config = dict(
    n_layer=12,
    d_model=192,
    n_head=3,
    n_kv_head=1,
    head_dim=64,
    d_mlp=768,
    vocab_size=8192,
    activation='tanh_gelu',
    norm='layernorm',
    norm_place='pre',
    norm_eps=1e-05,
    positions='rope',
    rope_base=10000.0,
    rope_fraction=0.5,
    qk_norm=True,
    attn_scale=0.192,
    bias='none',
    tie_embeddings=False,
    parallel_block=True,
    init='orth',
    init_std_qkv=0.033,
    init_std_o=0.0,
    init_std_up=0.033,
    init_std_down=0.0,
    optimizer='muon_variant',
    lr=0.00716,
    lr_mult_o=4.0,
    lr_mult_down=3.0,
    beta1=0.93,
    lr_head=0.00561,
    grad_clip=0.5,
    warmup_steps=0,
    schedule='wsd',
    decay_fraction=1.0,
    decay_shape='linear',
    final_lr_fraction=0.0,
    batch_tokens=32768,
    seq_len=1024,
    doc_mask=False,
    train_tokens=182200000,
    steps=5561,
    dataset='wikipedia_en',
)
Each number is 500 + 40 x the weight over the matrix's rms, rounded and kept within 0 to 999. Layers, rows and columns count from 0. Numbers have three digits each.

# up: layer 3 MLP up, 768x192, rms 0.111, rows 580-679, columns 0-63
# down: layer 3 MLP down (transposed), 768x192, rms 0.151, rows 580-679, columns 0-63
up580:477387438477473522518540500503498498495479520514443482508544507472547452447517476540453502499577529473474474483437550480451544513497480488481482475457493538558516499465536486488502553511512547
down580:474495501489454509488432517522461513523482495471530514590464457501468483527503533550596493449519480520562539493469481490564496489532475509475557526534486552488581516541517499519511439497535525
up581:505520542434502436544552500485459546513472533547519512552488465456497546469534486467525495553484521503518510457485502541498564532522466487528474466492478535475488490508464476496473541400489483
down581:494543522496506516368491487452545576520481507532491481458504526535532566566524452559506512528506588478534398552588570486443539533520557464454515500519517500436437508529472488476437479486430507
up582:543465513547445581507426451510514463550428489518464502485520500495418550548484520569468495514517490535451492455434500479545538466440483461464503495508468535496460493585558521505553537507558498
down582:501533460433516524421473496510508558579485484513523472548557518486515387463517590515494485550437490470519491558518500517555390480500464504479467515465481562437475487510448475522519577502482434
up583:446499535471522506453560494415425554502471430540467463548427409475462508463468553495442548415500474507471532437487499538491488580505440475534451433568468485435502473496470435543540525492445491
down583:515535479547574500500502518500505453474520583519522540470547536462460481516517516471502530561515549515465534511477527439506453470500458477479475493476504504498482458520514507424512485482450497
up584:548498527553432520553550419522484498506489514506448544395473557490519532533534545488531537532496549455549422470492409476491426466460503527446495550510480391541522521508503508497522519543534520
down584:526483457441615457491524483458482553551468563472522482493516531550552532499489443509475524531572499478501500505466465527480526513474407511416494462410478495535429524525523522498515455587458484
up585:467466499533506481380439601480473506469446504544544564515479503520574524532484469435517478474458560496430417529539507477545440510504483416590447509446553452493496522465506527550517452568508481
down585:454502524536484476510532465449491564475572529514483491548448448504446503472510517526497526566504510539498434497458516451472546510499473463567495562478485506525520501510478466477491539498516491
up586:568535485537500506505447482507474505546504461466541511520538448534522513526601395491495505497513514540521503542498535414449561532539532483491543563564552454462529480485520523398579490545462475
down586:493504617514524537491515521455504492544477480504589467481459535514480519485502497491472493471510415499481518565538563540420505480467464455509507468534396446458502518521497445486515563467535492
up587:512595470480539503576502516451533485493530472476467527501532511515434448426469513531501465462528526469454526501561518503497450456543483542545439545493546551539488504379444481473549506528470446
down587:541449509479434491480489389498516522536482510550546409487494449531503494455484469525543536572455467488502494567502432504430447519472443442472490570486499461489474505494533464458514494488529446
up588:517484527493567539572495509485523478560551472480469475577538508465484527466535555542417511483470476556486490399519486483531581495498518541469426527511553436492489445487509503488570518491531518
down588:441477526519514515494469443554476491485488439474549516444508517508502433506493475467544534540462508508518465528547524575486446506520478440494532470451531573499472440465554536523528466488553490
up589:522505477534463448487554492483429536459539537494471467442522509527481524472489489521535488491539437525524486516541451472487511517514504496497513481483465541499524501466502450508472508489481503
down589:597557535550512459488489464487516502511468507522501504522468498480539554542497500482470495512519500472559516524495501495513465474544444556489478483458473493440564517501484442494455461551561445
up590:512497520530542544518504549590491553446515534460503545451456469477486437504479523467466453473552501530551506440551486466458509485518523468476514523485511502522474466578515568539495490476501510
down590:548532523451526470460501502528562488549488505482472524511459536474502511515553566482517423471444482447487547571522528514471515538523511491518476431517504529458556519434430521487535529512520448
up591:477475445556541493468502536509416497444470569514555523509519464449491495507494551477506473474449485521500490525595498502494457469429459452512480472477505461526457516544588504528516508485507522
down591:508538538497477486472492484490522447487496495523532452512462519445515495478531477567529485516522439465486444519485493484583508485489550472529511549503509508509463535451492516508445566502487495
up592:489524472476500474493417462431525483430566539483440500480568548507504473504535430431497545458497496491447515508537421470542533435486491435574521481532515445508522484482609471472516468516487499
down592:521542531438522540549589445535491426471431427504506519508535522543428592585482442537515516438529476500435502471491474473489486546473461494442474552468527494477499507426547518498536564568457481
up593:515450470515537443558484454505477486478489521526511489522556488510489498478434430493440506459521561480484549523522476536502558486463511459497453488539497516486475497472506502502431456511519481
down593:467493496498502531494548588459509474520503435547534489445455471533451538511570526468492478498462491518548506507502515473506540545535481542515532514502481457473551512519495468444570537501477499
up594:555527518508543580470562550541526466527566454502506486436516505525465493488556454482549447520470506449515505517504603523453454422464515549533507592437480582413569494501401473549561559521511466
down594:513505542467475462529531566446611453552541462501479520531511474599492503507547491501509585520463527535548457500547568479554386414517458512543504596511506537537489491475490529537514536489488476
up595:464540471511539473474526505531456447485484491489471532498481530482517500526549488490493495474515515466443467436518495510562410541426506434574480566486510509568525483487498519466504526491507469
down595:552501509510553446445501426483475531478488445503532479534495493493505507488449502514482446499535450498495538494499515540443505421483511538490439504503499526447538483495529466515545523549492498
up596:487412463479514538510509465476510483514495508497531532568517591518557577550486486524487452514527485498536533471500478443516506502526573503496492534520458473540586418476515558536527465494530391
down596:547503494491537448432515496533460531531528481518485524464522463485480516475475508529525512511478526569500491507542498606526538471443426480455494475486453487520421510503478439488424507514420553
up597:536502535460513524516532535517467525443507525529554487445449512515506529454510523509517459461453445460551439501557510496514466485520549523479502558480502502479499481433495529575484465488561423
down597:544460481459498441418443507535506533498478589445461484550512470457485500493467459469463502513455540505489451554490454500521541498526518452494470436533511474512539480507504548563585481516491539
up598:502488442521488492556524529592525506467463505460426532456449512418470491509523481512489466521517450561468492560403529566539516472527514530401485575522534433561541406502542464534448524479457521
down598:566553521431458490570453495522451470487501554440544456540472517473464434448469525474499521531503481529486527535527489496462487535514484553432480496453515491425560462476509464539482413399507438
up599:476527483536477482438448543484614416543479515486545571465482489532436486545492495471549502560489426560459452501470551486527506520488478468523509475476491473542477515519528574461537475442514467
down599:513566494458508515530493419495450472578454546578457443495462487505518511442484523500515458578454506528481470459538464495488528472494429521532440521522485494491487446504541521505472403535495487
up600:467528532498451501483512427523515459533466489548556532469521486535490487491517532527468521481532465500427466493494452452483516522501545488585478510530556506461482517494426577471487519528450423
down600:525390544492453492474484520492420528575535515453553562483459495499499543431527536576546587464523481493515490546501542499523526522492520502587477512425430455490422526454517563515493573479486452
up601:468484399506497512467495575536496485576588566433473496514556539463482471487523531527427528462493464495513514574505510595471523449499587518452471544539507498567456468562461462409476513482468462
down601:527488491529496412486515516557511513496473444517516439435475516494488415552483409515460514502464598497489534473494516492533555514529437472507444478441510577455577536578450531557463512489509494
up602:465462470537453517546574469518490483517569531485508486561432496538487379528481486485495466418495487520428563445528472544545478475521493542508495536512538504529523542473513488531548495500511549
down602:502541484459427482445519529571541494497544523525448455473560528453547538562507435490487536424474475494523444570510516504549460571444442450507482571501536525449460497464405488541532533503557450
up603:486517459445502527541488485537478471456548465577497510487500548477440459496430511557501466498543519522493517541505523532461524509542538575489506450480575453498478549521473589495434462567496523
down603:437487555538524498484527554468472556445453499532580467476490485523464496522515540528476552478483480520482492526488499424483524497525516481537429489507461481463469510493483410490474545503449488
up604:511491466525478503439496488506529487462502445469503422496449549514547538521563473547450505440501474556506456532496530590483432469449528542503580433526506508489448524546472520497496483453461537
down604:482519478481509483508455524458525519512455485540468546570557505543540484489463495521502473522550522484480529427486487491496520472512503488536470461470485414521511478489536474523527485532555490
up605:513524600470512482368420585489424496411485518455559516538549500509575485424530479544548535458477528485506429368532542542495520489516505466476508508609542454480443452489509498496540490509511528
down605:522549570607565437530530497469526493441519529521517563547489510483501497462451450494518471514476547386452516459528515510545508620511436533474554473543518479388599442522438519579429489499488493
up606:517512480435543503502516529510399527515482573474603456502376551462556458527551502465548486561459487497499494492531479506461505515505450470522470546503439484524560414565471432475475468494475493
down606:536555526516480516498511515370524546502532517641481417473491534537562517478491472502474534431490535466468546476541458536420508482489454487531524499459579416458487500531534533542433505502494456
up607:525491524502486532480493443508519436590536509531601490443495479477526477511493517545494449541439402546452486475441604486498554533514498486506539468512600452523450487499486493580493416529529446
down607:512438405461506426430453536564468446553476478528454414478531506544448517558473482481507541430475423453445477529549578504527414524523594530547531548462467466429495597430459482531514530492418542
up608:502437481550497473444512530516504517590468446469518477495579473499508476515467509485523547457553507492540516515449583522496475501500477483491478447540543515492483437514471474496481564501464555
down608:497508509498507476501546475547514564448498455443543501507521517477477574580518543507507491433489531529496552488525405505508501468430407502435477451520526459538518473467522502498538466526495445
up609:540570423464506552579462517557460458458598541461549483500546516565477556514541487426543497439479520488509452487501489476441551490502595471491516466453466524511454530584434511532504591582521571
down609:537550453539553511478566509504446519374404512481540476512613540441544564478532447428505513433487512478479472485479432550495471526514500471495501485396505583464511482534545523502459401507470505
up610:549497469474551540521488598524531546477542519454449480545551507503529531473512463469490481475580599533425518467501481432500527459452478484496465579525495439535534451455538515567486506482493439
down610:463475515540552512478475500445571451495495477514522562493491501524532448552500496525480524534497477477537551560538510513526464524416479486529460558454536497560460474501548506465457557493445510
up611:487543494455461514527535409575551409529514493556548494493475490421465523500463523470489550574441499525517478495472483512488478530527505449559485497564485480481477461469530524506554465439459534
down611:378413478555517407563502470506493423542461502453510521534599450509480496465491507452473480488570471541504516507538548520456481531551538574424532520436512494498435526569550541524493456432526455
up612:526462501440567533500515535466477464470545515476533520573510453489501453541488509502544540467463553502536532538525435502409448474474544557466546488510494507537524472536489489506558438502557493
down612:449448426501497425470502516529501463490544522493494534594438520454512449522478498463501502547540431449472500446541473475530494586510558538516457547496498475459471545502475481418559549529455483
up613:489519438454499454465444496508444446520481504555486509562516426496513453517474508481443537569507522521519477500451497497519480469489516414580553511543616500418515496494464554474480568605496633
down613:463492525596472443501548483544463475451530542452473470490472483562464483588463526468518535498447465482543548494485411489508464495563489542521513446392525444452446543528496468487450477537547463
up614:488523563487505518506532483559538488525521549464463507533388490451509467462529517457546467535494521544467548546473518525465457589512467493521575547494480410447486495556527529528472475507499491
down614:509451497470507500501545483423541558487480449426502549563471512436530452545409498476518515508478551525507458511530574581495489484503570575495432418546537573532489506505523490542522486541581573
up615:536546399578472502488555460490498498515416453568495490518453472486523480501433491474525541553537464517437503488525498478572499536539446551463427500467531496489538479503539529493482433515520512
down615:503535504523527414468446505509442434463465466466510533477506526514483513507459437474546517495466489527518450486453512513531486567503491532479485507563527471442521442433500556506482567458476513
up616:443575459505536546543428526428450435541513548515458455453480527522474522513567540512514502507469541557520557462436485464509483507525527592470514479463486521425525498489502577467563476481469456
down616:455502451529569458546437510559493481491492549485508507448541393530488490501513528484485547514543441589500560517489443515435511532514502458552405482629504537467519439516464501534489554497538503
up617:513503478477437472551480496497455548477474455593499558516512521511548476544536480553444487521469537502505519524469472516499416451503586554523484476498423483570521462507494401503452541466537480
down617:519537593567480472547450547510584511531512547485438489442534496603444525483445439501503510487475558409430494513569501545518597501479463454504478606491443388505539435495485506466516505524497511
up618:559558451445494504544552468517493470548441447491509543459522504472460484474547489445478452485590468525460486544455512495406500533484499476467463514518501500491482569558397483474521567525477499
down618:485544456450409427435416536558496467508495420583483513549445484593460519514519447578569527541524472540436616543441513557511529541539499439468520485483418360469471477540528491488425458529470494
up619:486472489420559607541543414459601511503477494583523492524503559515487536470486470472467550451482531461483476526518490480448506485453565463481515501510495541472481546478543463595550544530516577
down619:520526610517471557475480560546448549556527503462474492502490503457493513464459473461575495573449453483488424495420473465481474516542571569481498515468554477551511527493548485464487487481468494
up620:601448490553508553533502519499486459469528483533515456480557471515490486543490517441481491521435474464426482458583504590458581488515532463467526545472495549509533532527514493489530439626515481
down620:495546547488414548536543492481444503472436445466500522516548449580508603456552448506548538396536486533571518506541531505507493494455473509514497521393523500439524471476482515469472574449454545
up621:467589506518544476457518495513441477518520521459502525532445490579513560543528532475531497492492485566548498451507488519490520550465482585508520495442538414462475486535505551512508556474477497
down621:531435500495479508530511542464532497500525471529445518481514477493479427475479473531479501559518530479467539544503525468509514477538497450480457553591500512473536546466531517497493437531490510
up622:482556535538455434517550555495490489544521558528504511539519545449500494415523548508504480409453562508511592473507465416514516530532544484498506525519455475533501510492515501521501446448486482
down622:477536509488531496442478470487460491520513542473568514545485502477432534483505507528506471542536478573532518477515533463538491473465445472491474431465485496480497506499501448589480491488499542
up623:480457504510463577521495482524495543467528490537492497479476548470510499577450504538516530517546486521514469442510542453505464478541510477494471485561537493483557491532539482483488427499451435
down623:485517543500591459498469518478471490492475457491475471531505502519529423509539433440481514543507493527505480501564500484493585447509509522524542518498492435538454467554500443491550503525477468
up624:473545572547499601466512418491552509517528575473469513464453571441518550513521552538503405486453521469528446490528484437546401482416528489447551456481477557463579483502423501495556482506564472
down624:494521465443489462615496501493578508463496509491475490440512415490563407456581496486491496595506525517532525523444526541385526507455481547534498507509535534489428526485525541414472565467509550
up625:466523428487534543445487460498546551506479462507488515561522498509514533483476511515522513452534542581511462513580454487473552529518545553496508480521524558591571533527470537506512457468452535
down625:439536567442557454510443539466431532477455506461496579482490468531413569576450449502530472466496491480461551570512470510496377488445552558530513539507457521487525465495512498488521530486523535
up626:476417472492466541435479520505463516421517516453536540500466521520490473536454552524455560456552572437496443442491538530462544450527537527529460567512533547513551502519495535543503447462472452
down626:512477432442456504466530482553476430457498563511494529510545554461509488471534493489429522557478484531473450443491553459517452548523528533546548494535455554510509400491513484487461489415479532
up627:488560505521526565509481515492492446456489480473497522537502482527483535498494507472470432478530515488429482512489425478458415424535538420506527533457560486475467535580518524548499441567550480
down627:540458521504577543456622487403502558516484465478525454499439399495602550487435461497513504498470482466511497471599489505545508436519542632500510438509528467497478462548500358489577520503467514
up628:470534497481484535540419534531493586491498499558472499457473514461546445547538458538491523498530515569564559404496435470505512487510448517581533497500493536443481485497575368458498521434420490
down628:547434521481518523485517508457484513500444490480587574539471438536390400546554436451470453476529515502483472501501450484500470491529610518503510440554529532457483515487545443462534512532543593
up629:494506517530488459514497483543428507535531481462524531477476504494511500485509505523490448550477459520473502550408531492485552469564498461514525492482482497537498528469449508487525513454503522
down629:461474498519443583509516495529463442443479492512489500498503522457525552566521449485542490440539516478511480474512416537485459444473501493458529501514519543489547494539514484487489531531473485
up630:485526530489511515505512476519454509424520512446477475490491443475477555546480495506515519494519458547502522498489480494451462514494498575523475495467487512543450515472545512532522456490460538
down630:490502484474476459496508456477478514500484557488520450456479514466530534501433453452480503522487503485510587544452519563516466517527456571486517456479468509458507483409501469509539521479506538
up631:493478505570494484485459516546546470491515395461448408491501434521466593455482523394432479451507527404469457415454563519508435494504533542533499514559445596475484470507504563599558452553458462
down631:438474510560441448513544516514505480493484516459488435523474548527469446525533519460497453467423543505452574510514459470510467476452480488571517558557526451551568515490480455469512451459515514
up632:439532540437543453575515431398540485494477488441450447539437516562512474466522467533548509518453398535566505460514495572522497552430465423465608506519510484527551519444504569512485517504464477
down632:473525457528505499432445550514491510535537460532498525492547484453514510549462525466537480457499557519510496491471422497545426445584512569511508490515518469520527490573520478501466501507455579
up633:516504527505515542493517517463488487497528456536515502473550446551494406483508457431456447496506492483496377506602438470487495405477538484471570566477498513493493550527481452474478508516565475
down633:451584444542550459512485483479456536487409471471516557534510453504508552548520443503574588494498493442584424622565405496486500483438456512493471520477596484439430478444509556427495408505563505
up634:513488493563458563446468521546452458508379477548475530476468453489415417524461587481464494469572532437413528497509489471500524526502513517426430477468495527558547530569611537538521429529547514
down634:429462500483493486554489460403562501590511457523489552526482531470501534498477534556466433474541577581575528483484503499546467507534383480565463458511492517490452497446467458585521474564504501
up635:486491397458547500449545448490533430495556477455486482538509531501485567476548499494493480512522450523402530442483500503555504497538520503516461552509555577451557469546516560473471531421493491
down635:517591558533430567552510494509498601507498557509562444388487538466477521532486499515508516486521456535510514506541490516432547474486466467491521525509475493525557515510484453460477476435460520
up636:490609544487486505537570474529498482537523515521472488453460524504481520498435468487469502507520475565503491461440461511601554555545496519526540485523482502503414479566494480541495522484519523
down636:548422522439432530543442428555539517484514487467498497485546454481461511477534455466501497455468513418482451486532440492507520544503460442471515504428518516554408492426538558510496498472550490
up637:483485475469541518496460474487453542479434543543527577494473567492510506535406490476499551472499530570427552499443522513569470501467457547451452495500543410526572493515568521480608443498533505
down637:560555537425511476423533510514518474551475476464492559501514449531518591450533467545519536530477480508513462514534561492479498502459506470414548398515534493523469507502472552479451575455548422
up638:405515518507501517458508489543501471480486484515537603493528537601460600492521515471605529516515441506477511471490525526511400566498492555461513440470553507540426495490462521525535562470547533
down638:493511536506510462488458502538517493493517421482488497516508453504499534490568498545569474478570555478522532584558567496401542532445446404548455552524489544454532490530519494534537510454509512
up639:488537424447514525440465480559510532540429427507595496531432469478464540528512486478495520485577549502477444518432463470483445525498518443445410580512488552500522427490473520520568439458536512
down639:540456468509519527419536464530521496541464576481493485601513489504500519388463457588385445444592522494511561496475484524504454535457537521502484516525500519551504504480527536495434464482513554
up640:509527449404521454479502490456526500482480511475541489519486526537449455446478490487507531452571481539514538478505413495483422552500452439483498493512592487523526506450432526492529465542500504
down640:516545430506503530485543537499469439534515486501515449489479432495388460499428513485481503498502491496514435492490537503532512505500538497467511497539580569433509524511476453472538502528585460
up641:450546451451512520515511516531478498491531483536503535530512498459526456459541567555492440475519480504516503571510562427544446444497536484589485461440533571548466466479425519514504493535511515
down641:492479560513574482436531420524536467429453557493504541487494525513509490462492495538523528491451486494477525471478554428507497497513536505495538487475455513602500476464417481462511478492511494
up642:433489531488507515540509472565497490571441388514450509490432589506411557600538514523448462459496505483491403554476499548452475534631522547502494558489401513535444454464434379465534508578567456
down642:479515514511520548580502537485533522547528570481502518503507549492438578633620439485482458486449500482516479586564517463530523492439455513460558540473506454526504524460532546494522410449537469
up643:482530491512461455396486538433491477514449537495491488528518471520459499547525505499510505514501564548435512473517517465509565480568527449519470519468531479469476512467501499494490507482526433
down643:470445473508519510519598482478531518525497541538508512551511479526544510461503491521489510501465490546476552512515458529472465449534499494522496556521505536510477471505494504478514516511528485
up644:496464566499536588527458481550487515529492473465497512549476492510494619536554545545481469476522530578577440533487489450454479501521499529534470482547531576508534475518472533442535473473528498
down644:558462477517565473515516449439561584452513498483479515533546527538476562557453434541466494515490430456468534488553565544563498523478488425519514485480555490466480524466526417480530541542495499
up645:508485557508474481463491587568499573505472524460527509479443451439448508454426497502487524418501439490553486493530482411502463505543518463436458516498452444562537479407457498488508505470494464
down645:493496457538583521531546430467513495440447477547501539521511500527517427509510520458507567474525477511504485499467526490570483500490460563570507499468482474514455542572509517507533567568551506
up646:518497545557473574501535450530508522525509459507492492563560530468497530470519511488460506555478477500606505465472484461492547480561515479504521465516470434597476451486488523499489473513503554
down646:588526463537532496469512485478538444521446508502491482500477492590476554514526440504497457485495532503452464525573525578471558517478447475473502494500510498562507540549492506447478476517477462
up647:550445492580504486467481494489523443455585566602466503551502492581481444521454562499550501501567512559550461455524489430527410529489481555423525528528511490470508544526434467513438577552494520
down647:622559517478473502470451490449490493510484467478498503545532498468482497468538440405533518450437479489470482474548508481397519559446438556522482472592503521480479528484544564533480435510545530
up648:517390574517464535442474461529493458560479540547546501451547478547455487445524477573462487450518513511488428498538473441528495550533502507447496427505531525528490485472503548466499527479548471
down648:588474579459502480471551520543534535593504503549518473498444521427408504546466543461467439477451521400536429447504523529522576409520565467440563498557556464540512537563474476481570529451505543
up649:505560498544485489426526443504401544468458553540463555565508482473538426561505460470512570484528544507515534470523533508566520499505570515478413521485530472547463520526505471534519504534528494
down649:504477521511538370529490479550410432466509466430491519492538553539494538465511535553562528473493449523536464543568483400454450490507412497493536519458546505531493515477513502501494436479508482
up650:490503519555475471409521474455446553541456516475547560505466520457495498513476571516525493529499496461451515429447455520518493493518502493505519464521534537494604459537488472437580496503567531
down650:498470483559501498520440456487548515528477501604555451503481483473458458509506492497527480542482496454491500565454451549515552467447523433531533534581561487461535517585505527450502495477490563
up651:469460519478495505410547515514466496522479492508543450539534434420486366463429490508483551540466520609502482463466465505485438477465536498537464477546556485531501465386514469476508438531506509
down651:467498466462534532425520473481416478408466480443538560524572446563446492500496566551487538428483482436452510498443574404517484476517495549489453494446470499477462512501485461520481523459508491
up652:517489528485480533526507561515427515494518552494508478431409554465550490427559501508498481501424484446482532460499542452490509574523527523479474498533534458597585527445516520463518503468520458
down652:509453522491561533523459397550470540502530595509553499442498518566425470510604506459463508537436470434423494574564426444518491507551485479476592467429527501462495474541431556538502473475559585
up653:469597561493554495505475509512509558440489475513513567576463488504470634495492505496465501505537564481529415495574518551396426466426538455517532503497433459534478527556468584466455471560489527
down653:515517517498504466521452500486525566596517575537353509562574504522494442517504543491516469543534464440535421470437429461547471413541430437530438471407530516428536527542500497546535439529522482
up654:501448474474552525492507587463539466490521430509506469498525533553539519420533441441511525490501507493437516460513516500513536457557524493483535448433514457414478415460519516499475499548559429
down654:531524533510471477518544451504506474446486577435499566524509494427541522489548476538494501503506488477521431446487523503488499503452546471465503551531530452488566529504530497490500454507478519
up655:495492493561439572482515557524491519513454466477487553532518535536496494555469523540517540556465482562548542454511520476473503546529441521464551502519502395461572515534551548555539483477499477
down655:476541493576511524485472487473510514558525503458497562547437506420525534559435423500424436497445438461528441508570563501522538501493549510473510353520449516513503492417506536448473443497510532
up656:437550443473540521487533515403470504452448535446564529576438451514570464537495496482537545588532466620516472522504436521403459522487508468433513494567502477519442443533560441571558552352555461
down656:563553566482537490534512492548497525516493505533463417469611470517501439519427563515481465514493521458513401538547557549478516562518496563421524467540501443518477533441520535485446547550553463
up657:479523505604459470445531458518545537467570507504571508557517472528538532504480468486488517512510493537558451486475531512500532488521487466549551557514537473544469434450511522486478477459491513
down657:512495521504430512598439428497470566423619466476521477586514494570551517470539565507526483497502499529474505530538472444527515532448548483504455487546498458445550464451530534527498547519417512
up658:502560562522528497468433485509487490480501483497457535500488565526410507528594545422519561491502493486520507403364507494391539481502447457501467526485495527519495502592577511456539583512483489
down658:552546577483542487521521495529532474451442453497564559546548522421516469482523476495579404553473491493550498545417481543375491554553522487545493494453419465480480509543549461451445510449462473
up659:412550576519505482461494515439559522519450485452538490529460425493549510438520459453461487429526499492419500480476488533482493546499578451489469523540551443533539442523463541535538550530588517
down659:433489542491526515474456485511512504453503485431567440556467527531488419453502525553490476500520533494566541483580457451498406543516511563431467497521508594470501541481459563440540502465487510
up660:500480492472530515522511465535486568537504561445545531531485488439503535468529530541426506491467493400457511498456450447448503426479497469458528481500489538550534449484480471504512504530542501
down660:523567495540519486519512478506508454474538450550458539459454516521522514544528430529496522509481506544619480470483528471505530574543477480535529468486511511478536500453504510502531539506521503
up661:545419510497487516485521494477539542542456441521488478451494486459481496444533591486493453492517490528535427453519517563505514497461477492543475455462511507508530535459525502484500522539497492
down661:449529524491485523533539542450417448433484486485539491438530550548513480493496505474489444525505474489554578513516522439514474574481476499544490493533495448467534497526479521534516485494538488
up662:540449456458416534476520484556555517535460462516479474462516483399488534504579471578548475473463489498489475426508550456505424487500422491573455438518534536487533488537474517509533498525487541
down662:515503464493539518436559563517473486489535481471571511549488552433467510544563486471522564531526505495558511469451532504543533498526560545519457428516495501429514497536550432441529529527392467
up663:480504573445532597451427497492471531509514497569498508468451552462522560466522546482518491417431555557487492481535512516487543488445517505531451506521476501499522567478472494484510480495502493
down663:541573483535515520431537461516451542509442545457513516508484490515557478380486541516519540479456515471437584535567496570441439536492519563551442410551425498534534525447497498536468474540456500
up664:439506484463536529450519464505451473496513488414476533529540499448549545495526493512597541583488501523476565512453564468424482496504511467476502436520445460451512532502550431525566490517487475
down664:498514530522498477460507418469460503586474516483492479549527461498518441464475454539541557477463524475499447500501466562492466535450522492600528522505490634519529514484563525438517522505530558
up665:534614478510483519527515483561488528492571496512375468469478455427529458487488501502526499556535573515464487514506575456461540457465463513453510481608456483554511417489527448434570511518496527
down665:519546441535496504508468460538570488568515498500464467517469547520430424454528465556418480532476535501536460472514503435472504444431544500510491530570529516451483557549511561545475533526479542
up666:522508467532512510509504535528489430429442613458526564562490533485530547514483572485438509554495445510502527443474456545546488501433570451511552461513444501525406510484483508527499602503450533
down666:522472543527431469589520524542529497518498491459492473522486472491544458502500447487499509553507476503414538501531509480460459541482520529533515522508515455476523430476510496503534469544408494
up667:511507535609477501444500505513508452482461560540536458565456452524475373525556462519515530542421528494475522467477525523522556409520521518514575560473463443588544472456485511519448466547478463
down667:441505482480469509487572560445484529435482537508494448458562517416570504530532514467466471490559447419433532489469532520394549567442466563491473547411410540489465500551423509511486490513549438
up668:578492491486514482496523471449483522447474499511465468474507483555493486422410494476540552522549500480562541502524471496468544501538426530533482522531537523516485499409526482474420553547546532
down668:532478520482473522539544534542526456497498495457469506495481461440491493479503519477458468558527479539441495493557566508540429541599507498451532466549546490487465482454577480526526547442472482
up669:543557463435464507536552512556453532528498503426547458502512477498539487516577470470438404432533494475514505496536497538476516479574516479540480505494551498493510499522514548479501526474513498
down669:526456537539519545512508519493497514537475467506491520554497506487488501470469523521542510550513533518490476470492554490496497528554489503462500454471472510506488523486437508497431461507496558
up670:551511546518490533477512490561505473546480538494516475463493493532430517559519438519523509495509533489541496498464502507500482436453424488512537508446477472469468486448491441394509498474519519
down670:526466420456538436569493514456536494509497511493432472523431445528537454472528492496509481519472577557462533482497515530534460544444550477602504502545547547521536503493491470519479493465506495
up671:473414493479542527431550474458476497530429467563496487454541510590455511490536497504434470508533562532527489473444504467536479506519512551488434467435532552476531490500527499465503472497477495
down671:513503484523445504519478611499489483472459551509500465453467451554544463458485473489543545508467551548528452559463498517504535456489474481474500494513484506496438534490540523541545422525504545
up672:491476468464503491486542502496475474466491437472519516476496468479500491484499505528508492488521509470478520471534559474473532482568496430526504508534469501538498552481504451464587538441478528
down672:485526570533484542478456440511508488503502492540470476524530516470494490557503483491500508536508507450511534554501468554529499508446498479502531576474446552521533499472502550545495553508496445
up673:485469497519476542475458479568515513500504493430474487545488517480568522476495556493540468467521515514481449482535500487551463489502476551482495554475545491529502484477535462496559538537518501
down673:476474484481516497490481469473507529491481474530498528573522522479549523413547459541499492448415526552546503470454425471555504515519496479518478468469478551515498504551481479536464524506460408
up674:462495491539477578532538503479511439468607518522541532519534557435474497489495509457464468464513523457451458428513553537468542567499481492496508466454504446536561506463484493453491518475511469
down674:457463511526487439599425521511536534552493466431509552531493618516448502585493448541421526420471426462504457533447599506472702503493437458545573435522501507536552529416536543432451509489435392
up675:516497563553461488414458534569484475482520531489506586423536439578508487503550496523566526539511526474499437502461420493486513489496529515504534477542510537481478493536484542493490538541506471
down675:581433535544562508557544532552477430551564491569506521489490467548527469555532447502571497547618529395493500539461434461474460539463525560508475514460527472529508458499517471466604502468518451
up676:511473444541481534472486508575457590513522523571523552438505503435554563507513425499511432536504507476531509534492437546449475594576463529490405546522535521475475504424460548556476582483483490
down676:536444465454517501472510497528567545550459504482493544542474452485496554530466539511483504456416515491530479474421509439559519496504490522513438475499463417572529524448469541507473622537478487
up677:502482488473530503532459416505485526547519495542531505478499499523493496543450492584531471511519492491419470469494483534493445489482486463447432527554464466451544433480429510550560607517510471
down677:506454517434493513492492525491408580524426550535458483496541508472559479436530588501483531526462496518483464571468519447538485521485553543407499547507476420488506447494481523573494550483445501
up678:530438472511591526562496481533505505446458580538562575514518519414482520506507458497467488578464495535510452469478469525513428442500504538489514494551459453494451555456632517556544587447470465
down678:487472491586557520454511515513519535528479490499501539495544565608581546432456558475550497568496528467498461533502522496517521470557478514490449429477613536568557477475510503459376513509458517
up679:516521469481469508531559527528468438479495465556456493559498510514564491517526521425509510468512505474459449455581510491478556535497450430467460488472557485483456510517440510479476554518473488
down679:441470512463481516541464459487548526472534515474503520473492534550547465491522502506540458490469462501495495491597463556511566486424506511518469563474486486498529497518525486549490503454499437